Weights of a small transformer language model: rotary positions.
Each number is 50 + 15 x the weight over the matrix's rms, rounded and kept within 0 to 99. Layers, rows and columns count from 0.

# layer 9 MLP down (transposed), 704x256, rms 0.145, rows 502-518, columns 64-127
11 38 66 43 74 32 54 60 47 36 63 66 55 37 42 62 40 63 29 50 47 76 58 50 43 47 47 61 49 51 49 34 55 73 47 62 36 65 35 48 34 68 62 53 44 53 52 66 40 54 29 60 63 51 43 48 43 48 45 55 58 72 38 72
35 59 57 66 40 76 61 61 62 69 52 40 74 45 84 46 66 75 31 90 46 34 56 45 64 73 53 48 61 59 71 49 51 72 50 68 41 68 53 42 76 57 29 40 35 52 40 77 69 34 55 57 41 82 57 26 42 35 23 40 47 43 67 73
44 28 88 37 51 30 35 63 75 57 40 37 54 34 46 56 61 47 47 66 63 34 53 25 45 73 53 19 50 60 59 53 46 54 52 60 60 43 32 49 59 54 62 47 59 59 48 93 37 29 45 52 43 60 45 39 52 52 32 41 37 55 29 74
72 48 39 22 34 38 72 70 53 47 25 50 58 44 37 53 46 85 73 66 44 44 45 51 58 25 12 70 34 38 75 45 24 76 62 64 45 53 73 39 52 46 55 33 57 64 56 72 69 37 72 52 28 66 60 57 50 46 50 79 62 55 52 32
36 47 75 46 52 56 69 53 36 48 37 62 35 73 55 46 50 93 52 55 56 65 35 51 43 65 71 44 52 26 66 67 77 45 52 68 36 57 56 42 29 67 62 23 51 63 49 55 49 84 26 14 37 80 43 44 46 41 62 38 50 58 29 32
41 75 49 59 47 75 50 53 47 36 71 47 55 61 41 44 51 70 51 60 47 54 52 43 62 49 51 64 78 25 36 38 51 40 66 63 50 38 59 55 57 40 27 22 87 53 17 69 50 46 46 49 04 53 29 31 50 43 41 42 46 68 70 43
49 41 47 57 30 36 55 47 44 44 52 56 45 33 51 37 27 46 41 71 55 31 69 52 36 73 33 50 40 49 58 27 42 44 52 52 80 35 66 43 47 45 43 59 43 68 41 44 40 41 57 42 43 55 67 51 64 45 47 48 55 31 52 47
47 59 51 33 50 43 54 72 30 57 60 46 44 49 47 26 53 31 16 37 42 63 48 61 56 50 38 57 62 52 42 52 53 77 61 65 43 78 49 40 44 64 74 35 34 63 99 63 34 60 66 45 50 44 67 50 51 57 67 55 41 53 46 46
22 59 34 31 59 40 59 48 67 46 48 54 37 65 52 65 26 64 63 69 42 37 53 46 84 45 42 23 57 21 61 58 36 65 13 37 82 40 14 45 17 49 49 67 66 40 55 43 53 55 63 26 37 64 29 16 62 43 39 67 70 55 71 69
49 49 55 68 69 66 52 65 54 56 34 65 53 47 39 19 37 55 67 55 37 50 37 42 42 86 57 60 24 30 53 20 01 38 49 53 66 51 55 53 42 64 45 74 26 69 38 47 61 71 43 44 77 48 51 53 85 41 34 37 60 51 30 38
50 24 44 59 67 66 39 81 68 41 33 81 63 54 39 39 37 25 56 44 47 38 53 59 40 42 77 29 51 58 31 54 37 63 57 53 54 50 65 41 33 51 55 39 53 40 99 24 46 44 30 73 31 61 59 69 46 48 57 48 51 33 31 60
62 47 40 47 50 46 49 35 47 54 55 41 71 55 57 48 32 37 54 63 53 36 58 32 19 80 44 54 20 73 84 83 39 61 47 56 62 43 46 30 70 33 21 41 66 75 47 71 46 44 44 55 46 26 35 66 44 08 55 49 32 48 50 77
59 54 75 48 45 64 61 67 51 47 46 71 22 92 32 35 52 36 49 45 46 50 77 52 31 69 30 66 60 58 61 52 36 56 66 52 54 59 57 56 66 37 48 48 46 29 48 86 38 38 45 16 53 33 66 71 50 76 45 51 71 25 66 46
42 43 17 49 48 30 64 31 59 59 39 55 42 80 04 28 43 74 68 55 48 56 36 79 49 44 61 39 20 54 59 50 72 42 50 51 50 40 50 61 58 76 54 63 81 58 71 36 58 56 64 44 37 65 49 54 33 47 89 51 57 26 39 46
31 25 28 72 38 55 15 53 62 62 72 19 55 35 50 47 41 25 66 51 45 47 52 69 72 74 63 25 45 48 26 43 48 58 61 46 48 51 26 50 63 43 38 45 16 41 62 42 48 40 41 94 39 52 30 59 40 47 58 72 52 33 42 47
39 55 46 41 66 62 57 81 34 74 80 76 41 36 76 49 55 54 57 62 55 54 62 40 48 38 33 54 45 40 60 48 57 39 74 21 72 46 44 74 52 54 75 50 34 29 29 37 40 46 56 65 50 53 28 14 68 57 56 20 68 34 41 74
61 65 37 62 39 40 76 15 62 35 65 43 62 39 07 52 44 48 67 49 60 58 28 75 43 56 60 42 69 50 69 59 47 41 47 44 41 55 42 62 62 52 73 38 59 40 35 59 27 59 23 30 46 59 49 36 66 52 45 66 44 45 66 66
# layer 9 MLP gate, 704x256, rms 0.148, rows 503-519, columns 64-127
56 53 55 56 45 47 64 60 37 40 50 40 48 43 46 61 79 35 44 45 52 67 49 64 66 64 75 42 62 42 31 72 30 63 11 48 30 53 63 83 53 55 47 66 55 36 52 56 40 75 28 48 60 32 58 17 42 71 36 25 64 78 40 47
52 39 51 46 47 58 69 36 28 56 51 59 59 50 61 70 54 49 68 43 77 32 42 70 65 51 85 18 45 55 27 58 52 66 60 37 30 59 32 25 65 56 46 50 59 50 43 35 60 37 59 29 83 63 47 31 59 37 26 67 49 53 42 40
40 50 34 37 52 36 75 64 66 70 49 39 63 47 56 56 59 21 42 22 50 52 69 52 51 52 41 63 50 32 52 16 30 71 52 71 71 62 42 69 41 36 78 31 62 53 61 55 50 53 46 52 40 75 44 56 44 48 63 57 16 64 61 24
39 33 66 50 77 60 62 42 57 28 26 52 49 39 48 75 52 73 66 66 45 59 67 52 55 70 26 64 34 27 52 60 68 51 53 29 84 46 46 68 44 61 50 47 40 66 44 29 51 48 33 28 57 58 38 67 43 33 48 35 67 33 72 69
51 48 28 69 68 52 61 26 47 68 43 46 61 60 26 55 54 68 56 57 40 50 32 47 50 36 59 39 59 56 33 48 23 35 59 66 60 67 78 81 35 53 49 41 25 36 67 53 41 22 34 51 69 70 71 37 77 52 29 38 59 35 71 85
65 42 45 47 79 50 34 50 22 16 66 38 60 73 47 55 60 47 56 27 77 45 37 37 43 60 15 27 25 26 52 77 27 69 49 36 44 28 33 49 74 46 71 31 14 52 58 38 41 60 45 48 57 50 65 55 58 53 58 43 37 33 51 38
47 58 34 58 66 67 76 47 57 43 55 36 38 18 16 33 63 71 77 42 54 70 52 41 45 58 38 86 61 18 38 60 41 65 42 62 45 65 69 67 38 44 49 30 57 48 33 55 50 66 60 39 61 56 44 60 60 37 39 60 35 56 53 31
70 49 94 53 48 56 39 76 47 50 40 44 61 72 32 69 82 57 95 63 55 43 45 60 78 29 71 67 53 20 74 40 76 48 36 42 00 54 34 69 51 51 41 99 70 62 40 58 23 84 29 50 67 61 74 55 59 62 42 81 63 72 35 37
42 26 53 58 48 50 47 60 59 39 39 48 71 52 41 71 49 62 82 78 47 67 40 47 53 36 35 65 44 75 51 55 79 37 58 56 41 34 31 62 46 44 66 57 35 42 44 61 54 84 42 24 53 63 68 76 52 65 10 58 43 62 47 30
51 12 26 65 51 38 49 72 61 30 21 67 40 45 45 52 63 37 46 77 59 67 55 98 70 28 72 54 41 45 58 61 51 43 44 46 37 42 50 28 47 48 46 58 57 24 70 62 59 68 77 54 40 39 32 57 63 59 73 47 38 46 64 56
47 55 74 76 51 58 60 36 68 37 37 57 38 67 49 31 58 60 59 51 50 16 81 42 46 36 41 53 34 63 60 37 60 79 34 45 52 57 58 58 74 39 10 21 59 51 58 44 69 34 23 65 32 51 43 42 41 70 32 27 39 67 50 54
74 50 44 58 78 52 60 38 46 50 50 39 41 53 88 55 60 57 51 34 39 43 56 42 26 65 51 37 53 56 44 52 62 79 51 44 49 58 40 35 48 13 45 39 68 60 32 42 69 64 71 42 67 37 53 45 55 46 51 61 35 40 86 22
48 49 74 58 56 59 66 27 49 26 58 70 51 41 58 60 12 75 46 44 39 74 56 10 64 66 49 74 61 53 45 36 19 58 56 30 87 72 60 80 27 58 57 68 45 46 57 76 52 27 49 43 65 60 42 40 62 64 45 30 33 61 62 58
56 66 81 31 52 38 43 48 34 39 58 60 45 60 67 37 59 55 51 58 57 50 54 85 56 53 63 70 42 80 53 50 50 19 33 62 40 62 37 71 64 63 65 21 49 60 55 20 20 65 49 73 23 38 52 57 37 78 54 15 50 68 61 68
20 68 44 59 56 56 41 71 42 33 48 54 41 57 58 40 42 51 68 35 33 48 44 34 57 42 26 55 28 51 36 49 43 54 23 40 48 32 63 46 35 79 51 25 06 64 41 60 39 50 35 64 67 59 30 71 58 62 43 11 44 69 49 48
24 36 51 33 59 62 48 62 20 45 60 37 42 22 52 76 61 43 74 35 40 35 33 34 71 41 53 66 48 58 51 71 62 31 52 53 59 43 33 45 23 44 49 51 73 57 46 42 52 34 51 43 21 35 41 46 46 51 45 21 74 59 35 55
57 68 31 43 47 66 51 66 57 52 60 31 46 50 52 41 79 29 44 46 58 55 57 50 14 36 48 33 47 71 25 31 38 71 68 57 34 59 69 42 42 43 65 62 27 45 58 40 66 53 49 40 55 54 34 78 40 57 45 40 61 78 58 83
# layer 9 MLP up, 704x256, rms 0.156, rows 503-519, columns 64-127
65 48 50 82 43 26 52 67 43 75 66 67 30 65 46 24 51 58 75 40 54 34 43 17 84 38 33 46 35 59 44 49 39 51 59 47 40 46 50 50 61 34 52 55 53 54 28 25 58 64 27 48 57 58 47 26 26 50 41 52 73 65 37 48
58 48 39 64 40 14 34 19 22 57 29 67 50 51 28 27 52 35 49 36 62 67 67 33 36 46 47 60 68 51 43 27 23 76 50 59 44 57 56 23 33 62 50 54 45 29 33 30 51 46 33 59 44 40 61 58 30 40 43 54 51 56 41 64
14 62 61 39 43 59 61 71 64 45 57 53 56 40 61 51 66 40 48 34 46 28 58 63 41 64 31 63 51 47 18 23 56 28 54 44 58 66 55 62 43 28 51 38 45 49 40 50 47 47 46 70 43 54 70 38 80 57 91 23 64 67 58 60
50 29 59 54 59 64 44 49 47 44 70 44 44 35 47 41 53 42 36 38 59 58 58 48 67 85 57 33 63 21 37 55 63 66 37 54 37 52 52 48 52 57 59 55 37 74 69 61 44 43 40 27 34 44 53 19 53 78 26 39 31 66 48 71
38 58 55 44 48 38 32 42 72 74 43 41 21 71 29 53 53 71 56 31 61 38 65 47 55 52 30 42 52 42 79 59 52 34 54 48 50 33 50 53 66 66 31 65 65 60 48 70 63 81 57 67 57 52 40 33 64 51 62 62 26 27 66 24
42 13 44 17 50 35 53 27 82 47 51 31 57 40 37 55 54 54 53 50 53 69 34 32 34 39 47 36 16 39 36 43 64 60 39 49 40 58 50 52 55 61 46 33 45 33 61 60 51 69 48 44 43 52 54 37 57 32 56 57 56 47 55 30
59 58 53 51 51 64 82 48 78 32 45 25 42 30 51 33 58 63 61 48 59 53 51 59 37 37 38 54 40 31 54 43 58 53 48 58 44 74 62 56 54 58 57 35 46 65 53 58 45 55 50 21 46 50 35 62 63 21 53 55 56 63 48 41
86 55 79 61 90 64 45 17 42 42 66 13 49 44 77 66 53 60 55 40 32 55 50 44 76 36 22 71 52 76 51 38 29 45 60 59 35 65 13 56 41 67 44 73 40 64 78 59 57 00 65 41 50 31 15 43 28 40 46 68 23 36 82 68
78 26 30 34 66 65 41 64 51 45 43 65 14 42 24 44 43 52 60 25 57 61 60 48 53 73 19 39 68 52 66 66 86 74 46 49 41 47 44 58 60 52 47 42 53 39 36 45 89 47 63 58 68 47 11 61 34 63 45 39 47 53 60 51
57 36 30 68 26 30 53 64 43 38 62 73 49 68 39 53 48 41 44 53 61 57 67 52 59 15 78 32 54 77 50 40 58 42 66 52 34 43 49 36 35 51 73 44 62 63 47 46 50 24 56 61 59 51 12 42 55 43 61 57 58 56 34 55
29 26 41 53 37 39 55 09 32 60 60 31 36 52 67 45 46 70 36 49 27 30 48 25 64 37 41 36 22 25 68 47 26 53 54 44 62 60 91 42 58 57 60 13 77 75 19 53 50 45 43 46 43 67 39 39 49 68 43 76 53 61 41 39
65 59 81 46 23 73 69 64 58 51 33 62 43 43 22 52 41 33 58 34 62 55 37 34 45 47 37 22 56 72 13 68 40 43 40 65 47 44 54 44 41 61 37 52 49 73 44 59 50 56 50 10 84 32 47 37 54 53 69 54 66 71 48 51
52 48 28 46 44 99 53 57 63 23 41 71 44 59 59 62 57 56 69 34 42 36 34 48 46 44 51 59 45 67 52 59 48 45 56 57 64 30 34 40 54 90 50 27 43 60 74 72 52 51 74 69 66 52 61 51 58 43 81 48 52 63 72 76
51 60 66 27 44 54 44 53 48 65 65 68 24 65 49 70 47 47 70 66 35 56 58 62 28 42 52 23 41 34 42 47 44 57 69 72 56 71 53 33 52 37 52 95 60 49 51 41 50 55 57 32 43 63 47 53 60 48 79 67 66 18 37 46
37 47 51 84 55 36 55 62 29 19 56 60 51 42 43 30 47 52 52 40 32 66 43 38 43 28 54 64 56 51 65 51 55 48 57 22 49 30 56 41 54 33 46 24 32 75 59 44 34 56 50 61 37 57 22 69 22 48 53 35 49 66 52 50
41 55 51 22 27 59 50 45 52 55 52 46 49 39 38 44 67 55 43 54 72 58 60 30 36 49 34 45 53 69 40 24 63 59 69 67 40 86 56 42 37 57 36 49 17 61 27 57 31 74 40 35 24 48 48 34 47 63 84 49 51 61 68 44
47 41 32 65 57 59 97 53 77 56 64 47 76 36 66 29 76 48 67 49 57 61 52 20 59 55 16 35 43 26 55 35 50 38 60 66 34 49 58 65 51 42 20 49 37 52 34 65 57 45 43 59 59 42 32 32 36 55 49 69 55 68 60 29